python train.py --num_hidden_layers=14 --hidden_size=224 --num_attention_heads=7 --num_key_value_heads=7 --head_dim=32 --intermediate_size=576 --vocab_size=4991 --hidden_act="swiglu" --norm="rmsnorm" --norm_place="pre" --norm_eps=1e-06 --positions="rope" --rope_theta=25500.0 --rope_fraction=1.0 --qk_norm=true --attn_scale=0.332 --bias="none" --tie_word_embeddings=false --parallel_block=true --extras=["some layers without attention", "local attention windows", "exclusive self-attention", "capped logits"] --init="normal" --init_std_qkv=0.0359 --init_std_o=0.00679 --init_std_up=0.0359 --init_std_down=0.00679 --init_out_by_depth=true --optimizer="adam_variant" --learning_rate=0.00155 --lr_mult_up=1.23 --beta1=0.9 --beta2=0.99 --lr_head=0.00785 --max_grad_norm=1.0 --warmup_steps=496 --schedule="wsd" --decay_fraction=0.569 --decay_shape="linear" --final_lr_fraction=0.02 --batch_tokens=65536 --max_seq_len=2048 --doc_mask=true --train_tokens=540000000 --max_steps=8240 --dataset="wikipedia_en"
Each number is 200 + 40 x the weight over its row's rms, rounded and kept within 0 to 999. Layers, rows and columns count from 0. The size before them is the row's rms in percent of the matrix's.

# layer 9 MLP gate, 576x224, rms 0.114, rows 17-58, columns 168-223
090,214,166,209,234,189,171,229,164,128,195,168,126,127,262,192,208,210,217,214,251,101,159,144,247,275,210,122,182,241,244,231,196,194,234,213,251,151,173,118,177,161,222,260,260,229,140,195,157,161,198,166,216,177,172,203,161
098,252,98,168,204,198,221,217,186,200,203,188,167,256,259,257,261,183,226,198,140,225,194,129,305,198,245,217,151,192,167,184,160,206,145,215,220,127,176,147,184,176,157,177,213,222,202,195,196,238,124,231,235,159,157,225,176
090,236,192,198,193,195,181,195,201,173,184,148,175,189,164,108,221,221,189,238,170,153,197,282,176,117,186,201,229,138,159,207,222,219,196,213,189,189,300,161,173,201,200,277,238,205,252,214,173,224,256,184,143,217,179,220,225
091,239,256,246,237,157,179,233,210,178,209,205,206,156,146,176,134,254,207,210,150,195,220,240,128,251,189,241,139,151,195,269,193,168,196,201,183,282,148,168,188,291,192,204,234,240,183,184,180,237,179,238,173,211,227,243,201
103,189,131,193,243,174,176,298,152,203,285,162,140,285,204,193,100,218,217,207,183,173,210,232,142,235,132,221,229,273,234,189,214,216,217,261,197,215,255,192,238,171,180,173,154,200,183,231,139,177,200,205,199,240,150,197,122
108,195,232,178,185,207,198,207,197,291,232,197,274,248,171,237,219,163,171,201,253,207,188,190,134,134,195,169,211,223,189,164,123,249,173,214,176,278,182,156,222,177,201,220,222,157,166,284,192,175,145,215,184,227,251,136,220
097,188,294,158,216,156,178,221,170,234,200,176,252,153,113,51,173,220,172,240,170,265,243,246,182,190,252,243,246,181,173,168,187,178,241,283,130,265,146,170,144,238,172,175,140,212,163,232,188,256,258,150,195,188,192,199,186
097,130,201,194,239,225,196,192,244,339,159,254,262,169,148,259,225,235,173,230,198,213,192,181,131,155,251,192,259,195,175,148,223,250,179,212,309,224,223,136,211,202,260,245,217,211,229,234,218,184,215,175,141,181,200,209,156
098,136,266,152,239,147,288,221,227,180,182,251,222,214,219,233,218,143,218,201,141,164,174,219,198,172,244,190,219,240,249,229,201,238,247,306,149,204,227,226,262,178,128,220,185,217,174,208,213,270,229,228,250,232,194,237,178
092,236,204,118,229,248,247,141,210,236,178,213,216,204,145,178,189,179,188,186,176,215,243,221,124,167,206,173,176,141,189,179,151,191,213,216,117,275,171,195,93,220,175,154,187,123,243,177,215,212,136,257,219,222,174,214,104
094,193,194,168,225,211,186,227,142,210,242,294,205,200,131,219,218,179,184,271,118,180,188,193,171,212,149,273,193,192,239,172,165,187,242,230,186,212,201,218,194,191,199,156,195,115,171,207,172,227,232,185,192,190,187,181,220
101,224,190,157,127,192,168,158,159,204,203,171,236,150,196,223,216,155,195,146,252,226,214,169,88,228,142,216,179,185,218,162,277,280,156,216,116,233,169,208,188,196,211,265,214,169,204,254,247,107,192,197,145,105,252,246,258
098,201,201,138,149,228,195,192,210,217,203,167,169,218,140,166,176,259,199,246,267,199,163,228,211,186,139,119,164,181,203,216,190,250,169,204,152,248,140,206,226,222,86,151,259,259,163,276,214,236,185,154,201,216,214,178,207
095,166,153,206,170,210,199,117,234,207,215,172,140,245,251,229,183,199,210,112,204,229,213,193,209,109,165,130,216,196,246,174,139,314,237,117,172,173,218,198,173,194,231,220,190,238,230,246,199,215,143,213,265,189,179,208,185
101,229,122,238,222,216,177,222,224,194,250,189,175,146,189,242,175,167,229,95,231,195,156,261,227,135,116,153,209,159,179,180,228,252,182,159,202,171,276,176,199,223,211,162,159,179,226,180,188,233,207,231,186,136,215,202,184
109,183,176,125,219,197,252,223,301,276,195,206,151,234,160,218,213,167,175,130,241,185,176,225,222,130,215,205,161,237,218,200,169,224,205,154,202,90,298,183,214,267,236,258,220,183,176,266,229,210,259,234,242,270,121,186,242
099,178,219,126,237,218,152,151,180,242,251,231,213,143,227,222,131,163,198,151,140,235,160,190,223,190,193,205,220,184,156,165,138,253,219,217,158,241,206,203,134,261,212,210,152,189,177,251,192,233,151,149,196,230,240,244,259
105,192,175,189,192,187,235,162,115,201,218,182,156,230,228,151,178,242,158,185,160,190,152,213,101,186,138,243,192,135,250,240,192,242,132,196,143,200,190,183,213,224,176,171,153,112,249,196,195,253,127,170,197,183,201,126,93
105,297,211,184,242,236,161,96,163,260,143,238,203,233,218,198,211,232,191,267,218,118,171,202,228,172,233,200,172,170,193,201,243,196,196,191,130,166,119,204,186,242,143,171,150,206,202,235,207,130,146,212,185,162,116,216,135
077,142,204,197,276,172,191,88,203,195,225,201,169,198,130,208,227,180,248,196,233,198,208,239,200,193,229,203,183,120,212,175,205,237,210,136,268,160,212,232,194,217,134,211,217,169,199,241,226,141,180,216,255,184,204,160,120
091,54,207,180,183,173,212,253,253,188,220,181,207,143,184,227,189,205,195,225,241,151,179,171,157,178,186,184,217,262,147,129,184,207,230,222,156,253,131,144,163,216,307,255,175,189,191,258,215,250,126,175,162,227,265,207,266
095,217,198,177,258,224,231,95,200,219,221,185,190,234,172,152,152,178,213,199,202,185,237,256,175,253,180,178,194,184,126,163,197,222,209,183,140,254,153,229,206,225,216,179,259,215,207,238,204,221,246,159,251,195,236,165,153
100,158,195,191,147,217,227,188,282,180,327,252,241,209,217,165,172,174,230,177,178,180,185,228,188,175,206,186,202,198,192,214,169,263,114,228,165,191,248,158,180,225,214,191,295,191,220,248,263,164,173,149,251,202,166,106,253
082,185,168,252,162,228,199,208,171,246,142,170,168,267,115,215,197,99,186,254,162,241,202,221,185,195,254,229,193,190,156,169,202,228,193,229,241,221,221,218,237,216,158,207,273,205,187,240,190,228,138,237,174,201,219,206,197
099,211,164,237,136,256,270,177,171,232,185,197,210,173,113,178,226,223,191,180,174,163,229,206,186,240,116,125,235,218,220,158,192,257,201,187,179,249,294,184,151,163,238,281,140,222,177,136,219,181,315,183,240,167,185,241,242
093,143,267,154,218,239,188,210,190,188,156,139,160,170,246,192,219,255,216,204,134,193,237,179,264,179,208,162,164,207,272,143,139,244,213,167,201,198,231,214,191,229,162,197,198,226,140,177,221,190,321,192,225,175,259,244,233
107,225,159,187,242,207,191,241,253,243,186,170,247,243,218,185,236,230,187,209,262,208,221,229,103,185,211,260,179,266,165,221,207,229,213,238,183,143,195,188,165,215,202,221,165,194,138,181,212,257,178,181,170,92,196,174,172
103,181,175,216,252,114,126,235,231,228,255,283,183,121,257,166,293,160,236,134,135,201,121,236,258,177,179,154,152,220,214,213,199,167,235,214,196,192,197,215,242,185,217,205,206,235,181,208,207,190,241,214,267,180,290,265,174
086,211,231,195,166,191,297,147,179,208,203,241,254,215,226,167,244,161,144,222,215,227,241,288,208,195,222,205,135,209,159,199,142,231,149,213,225,183,227,144,249,205,171,230,293,143,192,208,246,194,201,189,200,132,236,185,208
106,188,238,185,224,126,192,119,167,175,203,240,191,147,269,146,211,247,225,177,152,240,118,239,148,145,279,210,179,187,215,179,257,231,203,245,216,251,247,221,203,222,187,215,148,247,186,283,179,209,217,205,134,206,237,142,205
104,241,123,206,223,165,178,198,178,238,160,221,156,232,186,274,188,188,249,159,204,220,187,221,183,216,209,147,202,241,220,223,209,197,264,147,215,213,126,213,195,216,195,255,89,147,154,237,257,145,174,201,189,196,203,199,163
094,230,249,157,237,208,210,121,263,248,178,236,235,237,196,181,211,176,183,201,213,201,209,185,211,180,141,183,219,242,211,195,161,206,188,199,183,180,187,210,141,240,186,270,168,139,182,150,203,166,179,227,208,135,198,187,288
096,243,207,168,209,222,137,213,104,130,229,181,160,121,126,135,156,195,261,217,173,217,203,323,198,207,189,160,146,207,202,232,245,165,244,257,220,238,202,188,161,220,88,166,172,183,177,193,178,239,296,229,266,224,228,193,240
106,218,187,241,223,258,172,198,207,183,205,215,218,203,222,158,132,219,255,129,116,226,202,210,234,258,207,165,178,223,178,222,264,176,245,217,156,233,204,128,158,226,193,281,206,172,124,185,139,309,212,230,213,115,200,223,230
098,212,153,156,176,232,187,220,109,190,202,231,169,219,208,223,228,192,178,141,177,254,224,168,216,229,118,190,221,142,152,234,146,228,202,169,199,223,255,149,206,158,181,177,218,118,211,136,181,270,207,140,237,201,184,229,131
122,211,189,225,202,229,135,228,234,275,209,162,173,195,240,117,199,164,250,158,173,232,210,151,198,261,236,140,216,218,240,167,172,160,253,187,197,177,227,189,256,261,200,275,290,174,201,245,218,196,171,326,230,182,200,193,182
097,149,191,165,203,231,212,172,255,147,241,172,242,182,193,225,195,150,217,161,186,187,123,303,150,247,195,202,129,170,257,246,206,173,251,210,221,181,215,231,130,213,186,284,217,143,152,193,199,238,97,161,158,213,153,159,123
103,229,128,249,153,236,143,155,211,331,184,173,139,217,193,218,253,155,217,208,189,207,273,252,165,170,212,144,200,149,221,189,177,194,142,261,161,261,119,289,178,235,275,146,193,170,206,265,202,193,164,180,169,181,148,261,155
123,163,188,249,183,200,147,227,233,199,223,265,144,199,178,207,187,163,196,208,166,150,256,232,202,267,126,159,197,215,166,171,207,257,214,198,267,139,207,205,192,254,256,271,198,185,183,113,232,178,145,179,139,162,177,296,252
108,279,208,114,205,224,239,215,164,168,239,248,156,145,186,254,235,212,230,203,150,163,167,244,145,189,170,231,196,235,167,239,205,214,232,143,199,246,170,129,200,183,147,244,173,181,153,202,174,179,164,243,229,207,237,205,203
108,262,234,164,175,210,233,242,150,156,158,188,247,304,181,143,221,167,197,49,164,164,224,259,155,162,177,221,148,281,196,183,140,206,189,151,263,285,198,173,187,185,187,229,288,138,149,195,216,224,199,246,129,183,182,241,251
107,203,68,222,159,260,167,222,251,204,195,219,212,264,243,197,187,168,163,216,127,190,204,253,184,294,177,220,201,214,193,193,190,200,211,173,230,217,228,134,191,216,205,236,204,150,283,195,234,300,238,229,218,149,132,216,204
# layer 9 MLP up, 576x224, rms 0.116, rows 17-58, columns 168-223
089,187,142,174,175,260,147,161,124,216,232,276,180,282,223,149,220,202,182,178,163,183,189,179,151,237,209,198,155,255,174,247,161,229,266,235,187,299,183,206,211,217,149,166,164,153,189,198,228,203,151,309,175,178,207,175,200
095,208,233,163,199,240,232,210,201,243,192,197,241,173,193,142,229,151,192,171,214,193,301,239,208,183,202,255,138,239,178,186,239,241,253,136,220,159,133,187,112,221,209,224,153,205,216,249,192,200,261,143,266,196,183,204,231
088,154,205,198,176,179,240,201,221,185,183,276,147,200,164,159,205,220,202,195,204,142,211,188,213,208,209,209,247,261,260,169,205,199,241,221,266,173,216,171,120,163,248,194,166,207,161,193,179,232,281,206,155,211,201,214,155
092,184,266,222,242,194,208,222,169,212,244,188,211,222,183,194,178,248,209,247,169,193,238,233,103,144,222,240,189,209,150,223,213,193,201,221,176,178,175,204,242,271,186,225,178,231,206,138,208,176,209,232,185,221,285,208,194
104,183,250,207,184,252,192,233,163,126,200,221,164,206,177,165,115,255,177,214,188,192,282,197,217,179,198,210,246,213,164,232,155,226,171,192,241,190,176,184,268,248,204,230,197,157,206,149,176,203,222,165,198,224,210,299,207
105,194,194,176,243,212,206,177,300,172,167,141,209,202,183,183,198,141,200,186,189,235,206,170,195,231,135,244,196,147,185,175,186,182,222,214,133,203,194,264,212,169,236,179,161,198,195,221,172,178,163,180,260,212,148,258,182
093,196,223,184,139,185,224,232,199,198,171,228,235,280,197,191,163,222,220,172,183,238,253,205,171,239,213,201,202,191,193,190,202,225,183,252,237,130,160,215,200,211,184,195,194,249,196,208,223,164,101,191,130,191,203,145,222
099,178,143,201,170,175,217,106,258,137,158,179,166,136,233,192,145,218,202,200,226,172,179,106,228,236,222,210,169,197,211,132,189,221,179,179,214,219,186,206,217,251,198,206,227,137,228,192,179,164,166,174,287,153,201,201,120
096,261,218,241,200,184,222,149,149,102,121,224,180,204,191,172,197,258,243,240,224,212,211,141,199,257,226,149,187,167,263,289,171,234,217,175,215,177,222,170,179,188,191,188,162,253,185,145,204,197,141,210,173,136,224,256,90
098,192,173,175,203,166,197,135,189,225,184,221,308,93,159,265,185,210,198,177,200,208,205,202,155,189,195,226,212,116,161,199,193,204,102,241,98,232,218,197,179,167,198,216,220,147,188,120,209,196,160,213,103,230,246,166,247
092,178,201,145,223,209,149,136,233,240,226,246,254,143,230,252,275,222,192,216,203,168,140,264,126,225,234,161,192,190,174,198,291,190,250,250,214,186,158,250,179,220,211,169,201,240,166,137,227,240,180,183,225,139,263,195,177
103,239,160,220,188,196,201,185,163,177,253,160,203,224,236,185,171,131,179,165,232,268,164,191,205,174,209,192,202,237,148,184,210,197,256,191,244,145,197,197,158,211,232,217,175,134,220,195,204,288,112,214,162,167,167,202,267
101,157,209,222,166,79,160,219,213,196,127,129,195,167,172,202,200,219,181,260,236,141,129,261,190,261,191,70,233,142,138,179,171,164,176,176,202,219,127,203,231,232,195,148,247,172,119,262,237,159,160,208,188,183,258,172,224
094,200,252,177,204,203,172,224,209,193,281,203,250,197,226,214,174,225,238,212,155,150,218,212,221,263,215,202,206,183,159,143,228,176,215,285,209,260,193,168,201,186,201,264,127,213,226,112,180,205,225,245,238,206,228,257,131
098,207,210,221,215,141,187,253,81,87,187,159,249,246,235,246,131,236,192,190,126,215,124,170,201,231,235,231,249,221,271,179,319,185,188,246,206,187,200,123,160,130,192,278,172,159,105,156,217,238,173,271,231,167,182,189,204
103,171,164,189,199,259,239,183,149,260,204,142,161,217,198,233,187,229,228,149,208,167,202,177,232,276,166,183,194,228,244,227,295,229,220,206,228,119,221,176,155,201,197,230,236,208,257,228,173,161,184,215,233,123,193,128,148
096,258,174,191,132,198,226,183,214,208,203,248,252,195,164,253,192,195,218,281,230,217,169,316,244,236,225,202,167,227,162,219,172,210,209,279,176,165,214,193,152,205,118,160,240,269,162,195,264,153,187,164,199,198,98,259,170
102,262,243,235,138,177,182,147,189,220,242,185,248,206,189,242,158,157,214,198,177,231,257,195,110,208,219,243,259,149,189,198,221,150,223,159,177,163,188,171,246,224,203,276,190,235,224,193,186,243,174,213,235,150,193,163,179
105,214,234,188,205,121,238,206,218,209,242,207,156,172,250,229,207,152,224,208,250,165,232,214,218,213,207,184,181,178,192,244,111,210,275,237,270,271,193,228,262,176,228,214,194,192,194,197,165,238,291,178,164,183,230,215,185
089,291,197,176,208,204,167,176,204,219,207,247,209,244,162,276,263,176,249,214,204,230,259,215,183,280,179,189,229,130,131,307,213,202,181,145,175,169,243,159,240,195,185,236,231,218,260,153,227,157,145,213,248,131,223,158,172
088,200,277,212,213,171,190,213,164,191,175,199,158,148,234,208,282,176,243,222,210,215,200,244,219,189,229,161,174,224,181,191,202,231,201,249,278,247,244,254,164,215,186,170,222,205,155,245,212,138,147,154,200,189,218,190,177
097,165,237,155,190,197,106,176,192,267,109,235,162,212,233,230,273,284,155,194,212,224,249,159,189,229,177,147,180,177,195,187,275,207,181,164,275,212,196,214,234,260,168,230,256,204,247,244,208,163,122,196,183,190,281,255,142
100,173,215,204,182,203,194,178,189,157,192,178,198,99,217,170,238,214,173,198,192,230,179,195,211,227,173,172,158,267,256,267,294,179,147,145,214,256,214,273,229,207,209,222,273,133,247,200,197,252,219,181,154,272,241,230,253
081,238,273,147,196,197,214,227,221,170,191,181,186,166,256,154,132,182,202,117,149,173,288,171,213,214,235,209,202,194,193,210,162,244,148,190,219,160,187,215,177,157,220,171,198,277,174,207,212,206,180,185,219,203,175,188,248
095,181,220,191,204,290,154,277,154,262,212,280,123,262,187,231,208,149,180,229,172,240,193,213,205,124,232,188,260,204,227,209,223,189,226,250,144,248,200,172,192,207,197,206,148,186,245,139,127,235,252,181,166,231,185,147,246
090,172,258,245,165,195,218,186,245,159,184,233,261,223,139,260,215,218,187,201,197,217,249,168,219,160,163,194,169,128,216,226,195,231,168,235,186,175,200,216,205,178,279,163,281,210,236,219,226,261,230,145,205,179,128,243,253
107,144,206,202,203,176,185,197,180,135,187,201,204,210,176,192,189,173,234,180,179,153,195,97,263,269,193,177,179,228,172,172,169,226,166,230,219,150,199,184,165,181,202,246,167,157,205,159,196,181,147,201,198,167,186,236,154
098,214,215,192,213,231,222,119,202,249,227,176,193,127,188,197,182,196,189,220,135,141,237,206,235,155,215,120,216,165,174,151,232,169,187,156,246,178,228,212,193,231,142,225,253,223,186,146,217,110,110,172,253,168,241,159,185
085,182,228,238,202,170,199,218,218,151,227,260,168,192,178,223,182,201,208,140,196,219,206,164,88,210,246,174,181,195,307,167,160,235,201,196,293,210,232,282,196,174,188,196,167,235,125,238,168,203,261,183,121,203,247,234,203
102,163,181,205,225,199,203,188,257,248,222,265,200,209,268,174,226,155,197,176,224,173,136,311,185,192,238,155,252,184,218,127,120,208,165,227,190,189,166,207,190,163,218,250,226,151,165,280,181,134,185,150,195,249,175,180,154
108,86,175,269,249,168,194,148,195,166,143,210,172,205,197,158,171,191,210,201,231,165,239,245,257,247,211,206,212,269,196,224,240,197,248,217,194,244,138,220,189,191,143,168,198,184,182,202,279,212,256,214,193,212,199,200,156
089,99,275,268,215,174,193,252,111,232,209,150,141,169,219,167,165,160,241,145,221,212,215,283,198,175,202,233,120,216,164,211,205,184,233,287,196,281,175,187,148,235,249,220,169,143,113,177,80,155,173,177,119,225,179,209,224
091,163,187,191,224,215,277,166,177,236,189,184,217,220,252,218,239,233,171,207,271,126,192,229,142,201,237,224,235,185,152,231,212,207,195,146,218,160,214,228,187,197,243,168,153,179,211,156,155,153,209,159,286,145,220,202,276
111,204,174,257,142,181,165,196,205,210,186,173,153,212,200,157,140,186,205,237,222,181,146,136,185,147,225,182,188,268,186,175,148,133,299,255,285,227,151,177,193,175,190,107,201,210,211,237,228,212,157,212,230,239,226,205,217
095,222,252,259,189,168,164,233,168,179,239,196,169,194,206,226,188,242,201,124,172,241,132,187,189,198,202,202,180,180,191,172,120,230,212,166,286,206,199,187,185,258,160,173,153,193,201,183,112,237,133,216,243,216,207,264,271
115,174,177,221,211,187,236,251,210,281,168,177,160,143,243,215,189,181,164,153,193,177,179,184,216,149,146,247,236,204,198,178,204,243,180,149,175,136,226,167,215,208,246,252,201,183,189,247,205,167,257,180,200,190,220,220,153
098,150,236,197,249,168,217,177,195,184,170,160,186,199,149,220,198,191,170,222,185,183,236,109,271,213,217,184,198,220,216,183,236,221,135,133,238,255,195,165,222,238,207,217,144,155,287,178,247,190,142,160,266,167,177,194,185
106,177,122,195,169,196,188,235,239,217,206,202,243,219,274,292,258,245,201,156,271,187,241,170,248,248,162,178,207,184,228,183,224,167,221,116,218,253,260,241,231,204,246,219,189,156,239,165,145,221,170,206,167,227,153,219,156
122,183,198,206,243,212,173,241,197,245,272,213,257,175,267,197,243,210,218,151,247,168,213,249,194,248,200,210,117,193,201,203,129,162,202,194,228,203,192,246,239,183,243,229,199,214,188,166,169,224,213,213,287,147,162,223,200
119,139,166,156,183,124,162,200,207,181,174,143,247,197,158,188,234,215,236,186,246,184,266,141,256,181,212,166,146,165,187,182,241,204,194,153,133,201,155,177,117,201,191,139,179,179,180,140,244,145,123,195,183,170,207,180,155
106,216,245,120,151,271,184,235,197,295,202,194,255,200,213,162,227,144,190,206,151,238,179,173,210,136,219,259,151,198,218,164,171,210,231,163,206,262,215,186,170,190,199,100,245,211,171,204,198,147,176,167,236,162,177,127,140
112,166,201,198,200,220,158,178,255,206,269,192,161,225,156,155,237,173,198,220,280,217,194,277,148,239,188,178,220,213,151,175,81,176,171,191,206,219,212,173,228,222,260,195,209,246,149,267,195,211,282,158,233,234,184,215,267
# layer 9 MLP down (transposed), 576x224, rms 0.0907, rows 17-57, columns 168-223
087,183,260,205,216,162,141,244,131,170,196,212,129,159,264,252,182,239,159,226,250,183,193,219,194,223,186,163,249,221,244,178,166,206,285,257,180,142,234,195,218,197,264,164,133,161,187,148,203,205,181,220,254,165,83,207,160
096,197,141,175,169,209,238,165,190,198,286,196,177,164,214,171,248,208,196,175,267,194,196,178,232,153,128,283,200,185,201,176,190,243,212,232,202,146,202,260,227,184,221,173,207,271,182,146,125,163,298,189,184,193,126,185,210
087,204,208,201,222,211,160,147,152,193,235,231,212,112,270,265,163,197,136,152,171,208,281,231,181,199,132,173,117,184,200,194,200,207,147,92,253,199,217,225,257,197,108,227,230,187,250,273,275,179,150,177,244,151,241,192,182
091,168,248,146,235,253,237,172,212,245,187,226,187,290,183,230,229,137,281,156,185,160,172,169,296,170,186,258,234,264,272,208,150,185,156,159,199,203,177,203,246,163,193,123,205,296,255,229,222,191,213,147,173,178,160,228,246
104,311,170,186,188,194,153,216,203,170,209,252,170,131,136,170,242,219,254,195,205,209,237,218,225,236,235,168,155,207,237,176,228,193,173,261,251,213,164,138,193,256,215,126,146,185,186,242,247,213,166,197,195,150,283,148,233
106,223,141,271,253,183,228,180,193,247,144,192,286,219,173,301,248,189,175,172,193,145,274,164,182,202,258,166,206,226,229,139,301,196,211,193,235,192,225,216,196,202,228,235,111,178,66,222,199,208,162,189,172,193,189,196,170
093,231,220,230,118,245,185,158,186,180,207,204,199,159,265,284,216,132,205,194,179,138,220,170,268,204,168,134,176,143,226,194,195,166,182,188,221,147,239,184,216,134,216,258,250,212,212,185,266,150,264,256,211,191,266,263,215
099,235,204,193,142,201,90,223,179,234,227,188,225,148,203,216,217,236,231,178,196,185,235,235,219,218,218,251,270,260,234,161,263,178,192,164,209,212,215,209,179,189,230,194,107,149,182,312,226,183,218,135,170,153,188,175,203
098,147,151,211,209,230,211,215,225,247,177,220,215,224,171,181,221,192,187,189,187,187,200,238,129,230,171,233,198,157,201,261,154,179,103,207,227,201,224,143,165,226,257,230,199,188,141,195,230,240,193,173,208,240,169,247,242
096,223,207,124,286,236,192,232,167,157,127,269,213,136,185,240,177,236,110,128,176,210,221,165,250,196,202,213,318,221,264,218,193,238,176,144,219,134,252,207,242,221,267,182,256,201,222,196,234,215,220,219,205,216,237,194,156
090,114,226,170,195,260,240,240,161,176,267,240,205,216,190,220,200,146,191,172,126,226,235,190,249,274,118,292,175,182,237,171,164,233,139,194,246,194,242,180,180,219,243,212,236,238,183,178,102,234,185,189,227,247,155,222,212
100,221,130,144,233,165,273,177,166,229,224,286,210,191,162,209,246,218,102,200,128,286,129,208,253,168,258,205,229,216,202,157,142,208,232,126,213,161,130,200,215,163,146,229,209,213,193,194,171,279,246,171,208,195,106,166,220
097,224,229,214,156,210,228,164,212,161,205,206,238,167,223,250,271,177,195,178,208,220,210,229,233,200,160,235,178,189,198,244,265,169,252,199,165,198,133,206,227,176,226,184,97,223,261,172,156,159,149,202,206,235,196,179,238
090,167,199,173,132,176,162,260,215,245,177,184,225,242,185,167,230,245,156,213,214,203,198,165,219,197,208,173,179,189,181,238,185,193,98,210,233,148,180,106,153,221,190,205,168,138,204,186,245,150,202,228,239,157,234,189,168
101,194,189,217,171,146,231,176,195,187,190,172,178,168,151,220,172,216,132,212,212,200,201,223,268,214,238,237,176,158,239,218,181,276,232,175,212,233,155,152,224,183,152,229,242,220,184,118,241,226,266,223,123,207,221,170,157
107,238,233,259,134,158,148,276,235,178,148,199,184,202,193,181,200,194,109,230,172,160,223,139,183,179,215,214,204,147,157,236,183,233,249,236,244,260,222,161,148,204,246,231,192,147,152,180,218,183,229,213,265,216,288,147,170
099,249,183,159,211,193,272,167,211,164,295,215,188,185,185,162,132,189,287,213,131,248,177,158,233,226,173,210,268,256,182,226,194,141,260,173,113,227,284,201,192,139,163,242,194,188,173,280,177,207,221,147,208,132,151,205,181
106,125,203,161,216,166,207,207,125,186,113,201,224,220,265,221,160,165,244,200,138,181,178,192,208,185,194,244,264,185,231,203,159,237,159,266,227,137,170,172,143,199,283,173,135,160,224,260,160,250,151,107,167,278,135,179,155
105,189,235,221,200,102,170,259,160,120,258,214,179,174,217,206,162,170,203,149,246,260,165,239,176,228,173,192,196,217,230,189,174,162,180,165,240,215,129,212,177,161,167,173,240,244,232,175,189,214,274,197,208,256,199,238,221
082,257,161,160,221,182,224,146,162,136,247,161,206,135,185,213,227,232,187,160,285,213,250,206,244,191,153,228,226,178,198,245,216,172,153,196,157,189,167,227,218,202,150,165,172,201,206,126,118,230,193,196,196,219,216,187,207
088,206,119,240,148,148,178,186,157,239,170,215,199,124,197,154,173,203,266,180,153,138,213,197,191,248,129,186,162,153,218,176,247,214,240,232,181,158,199,231,223,232,168,191,154,252,262,170,155,245,247,253,233,173,171,192,226
099,268,300,181,252,126,180,202,211,183,168,136,206,171,200,197,218,183,195,268,259,215,244,224,230,200,263,198,183,144,216,181,191,214,265,258,177,187,82,161,222,211,260,208,229,321,211,211,142,188,202,294,142,227,246,201,146
101,173,191,220,169,184,136,170,250,165,157,249,146,206,255,223,261,200,281,204,163,208,195,167,187,183,273,202,239,188,265,127,156,218,222,218,219,244,196,191,195,135,132,124,205,218,211,135,207,194,131,249,155,107,161,244,247
081,163,126,270,150,166,152,138,292,179,205,205,158,196,179,233,246,264,228,231,247,200,186,180,234,203,180,237,174,197,238,210,178,198,251,225,200,212,176,180,201,193,215,197,205,115,215,252,174,187,250,247,187,170,234,117,200
096,158,190,195,201,217,280,152,222,179,187,218,249,217,195,223,200,171,216,282,149,209,265,175,270,168,147,162,158,152,153,205,211,218,209,75,223,190,197,139,183,128,162,194,293,189,207,160,240,166,216,138,233,237,178,226,174
093,141,239,145,336,131,256,207,130,179,180,212,180,206,200,194,137,167,270,224,195,144,203,174,221,218,267,216,270,226,228,218,240,132,237,202,233,177,182,211,152,209,167,188,204,147,209,170,121,180,250,165,261,262,263,200,200
110,175,221,228,130,261,238,165,183,145,254,190,159,119,237,215,226,211,298,155,236,216,236,127,200,281,230,177,222,205,263,236,210,265,234,170,217,140,259,166,185,174,228,149,221,233,158,196,259,226,168,220,155,238,269,214,229
096,250,166,194,160,206,244,171,222,197,232,217,278,251,189,220,146,133,171,198,189,199,253,252,224,215,157,214,237,248,186,208,111,205,156,143,216,205,242,233,230,238,227,211,284,202,205,201,189,184,134,95,206,222,161,221,233
089,216,236,157,228,201,164,215,156,195,143,194,206,160,163,237,156,231,202,225,257,169,248,245,225,282,145,237,179,200,182,249,225,124,208,195,155,203,150,126,308,263,191,119,183,188,252,111,191,220,175,249,249,177,172,242,203
100,239,208,209,181,210,244,273,178,207,190,224,245,206,105,144,237,193,128,237,189,131,164,172,207,203,138,254,205,179,231,195,228,105,60,184,177,195,190,142,135,180,191,201,225,241,195,174,223,140,177,147,215,129,180,235,142
104,139,251,240,197,226,160,138,255,214,251,179,225,244,196,149,193,252,164,165,136,164,171,223,208,181,224,163,339,208,190,248,183,164,175,192,238,265,229,194,214,157,96,198,180,275,168,246,217,196,188,183,159,232,221,186,204
090,259,200,185,158,197,236,235,197,156,138,176,168,197,228,242,157,142,233,234,190,205,170,129,186,170,188,214,309,182,138,229,140,175,162,116,133,181,171,167,165,187,204,294,173,141,277,159,169,145,170,225,143,161,213,186,126
093,222,227,152,111,252,177,141,187,198,171,233,201,230,214,190,190,195,286,144,227,274,177,147,224,236,168,151,224,193,146,188,162,185,234,167,114,175,170,235,226,200,277,244,211,202,251,233,233,249,141,212,191,168,183,207,244
111,216,162,249,238,132,244,149,193,238,253,183,179,212,213,143,99,207,153,210,235,220,214,205,205,242,224,201,187,164,257,234,202,145,230,197,226,264,151,196,116,119,255,178,203,213,203,217,235,154,259,208,231,235,236,246,209
097,179,204,229,193,248,215,268,190,231,227,182,200,113,213,176,189,136,230,148,186,222,187,107,195,223,165,253,200,167,191,208,163,293,154,168,158,147,250,131,215,249,200,138,187,217,188,233,279,156,127,221,181,184,211,250,242
115,206,245,94,153,288,200,161,156,175,195,206,190,257,191,233,233,243,265,276,205,69,263,214,254,154,202,228,189,223,221,249,182,186,265,227,99,188,219,214,195,200,246,194,208,260,201,189,249,195,204,275,187,149,194,188,178
101,216,217,228,151,198,160,307,216,139,275,189,157,233,206,326,191,258,79,220,187,253,177,190,231,163,177,178,142,179,158,237,208,216,197,172,156,194,153,185,215,235,232,165,184,217,246,223,234,252,185,218,209,233,234,194,198
102,240,197,190,223,205,193,214,174,186,201,187,221,244,212,269,169,200,243,143,163,163,276,185,250,177,224,297,226,227,282,263,271,217,220,159,211,213,204,179,256,236,227,180,158,255,220,234,193,225,159,228,230,225,173,266,177
121,180,220,221,155,199,233,223,167,229,241,198,180,250,218,142,150,171,184,188,218,199,158,215,184,232,234,166,160,227,168,199,104,156,124,262,236,195,241,164,240,194,210,272,217,136,222,240,279,197,202,124,224,155,187,264,231
102,143,234,276,161,178,194,190,191,191,135,162,236,230,129,192,173,162,246,188,180,157,168,155,274,171,127,163,197,223,231,254,207,241,235,251,150,191,162,209,193,158,158,208,196,207,165,209,226,297,209,142,266,197,214,209,174
104,239,210,203,186,246,274,207,191,206,172,178,207,196,225,224,220,128,202,257,200,262,184,159,264,127,224,159,163,178,258,217,171,250,139,235,218,182,165,198,197,149,150,139,217,195,176,150,264,193,161,214,301,159,177,202,175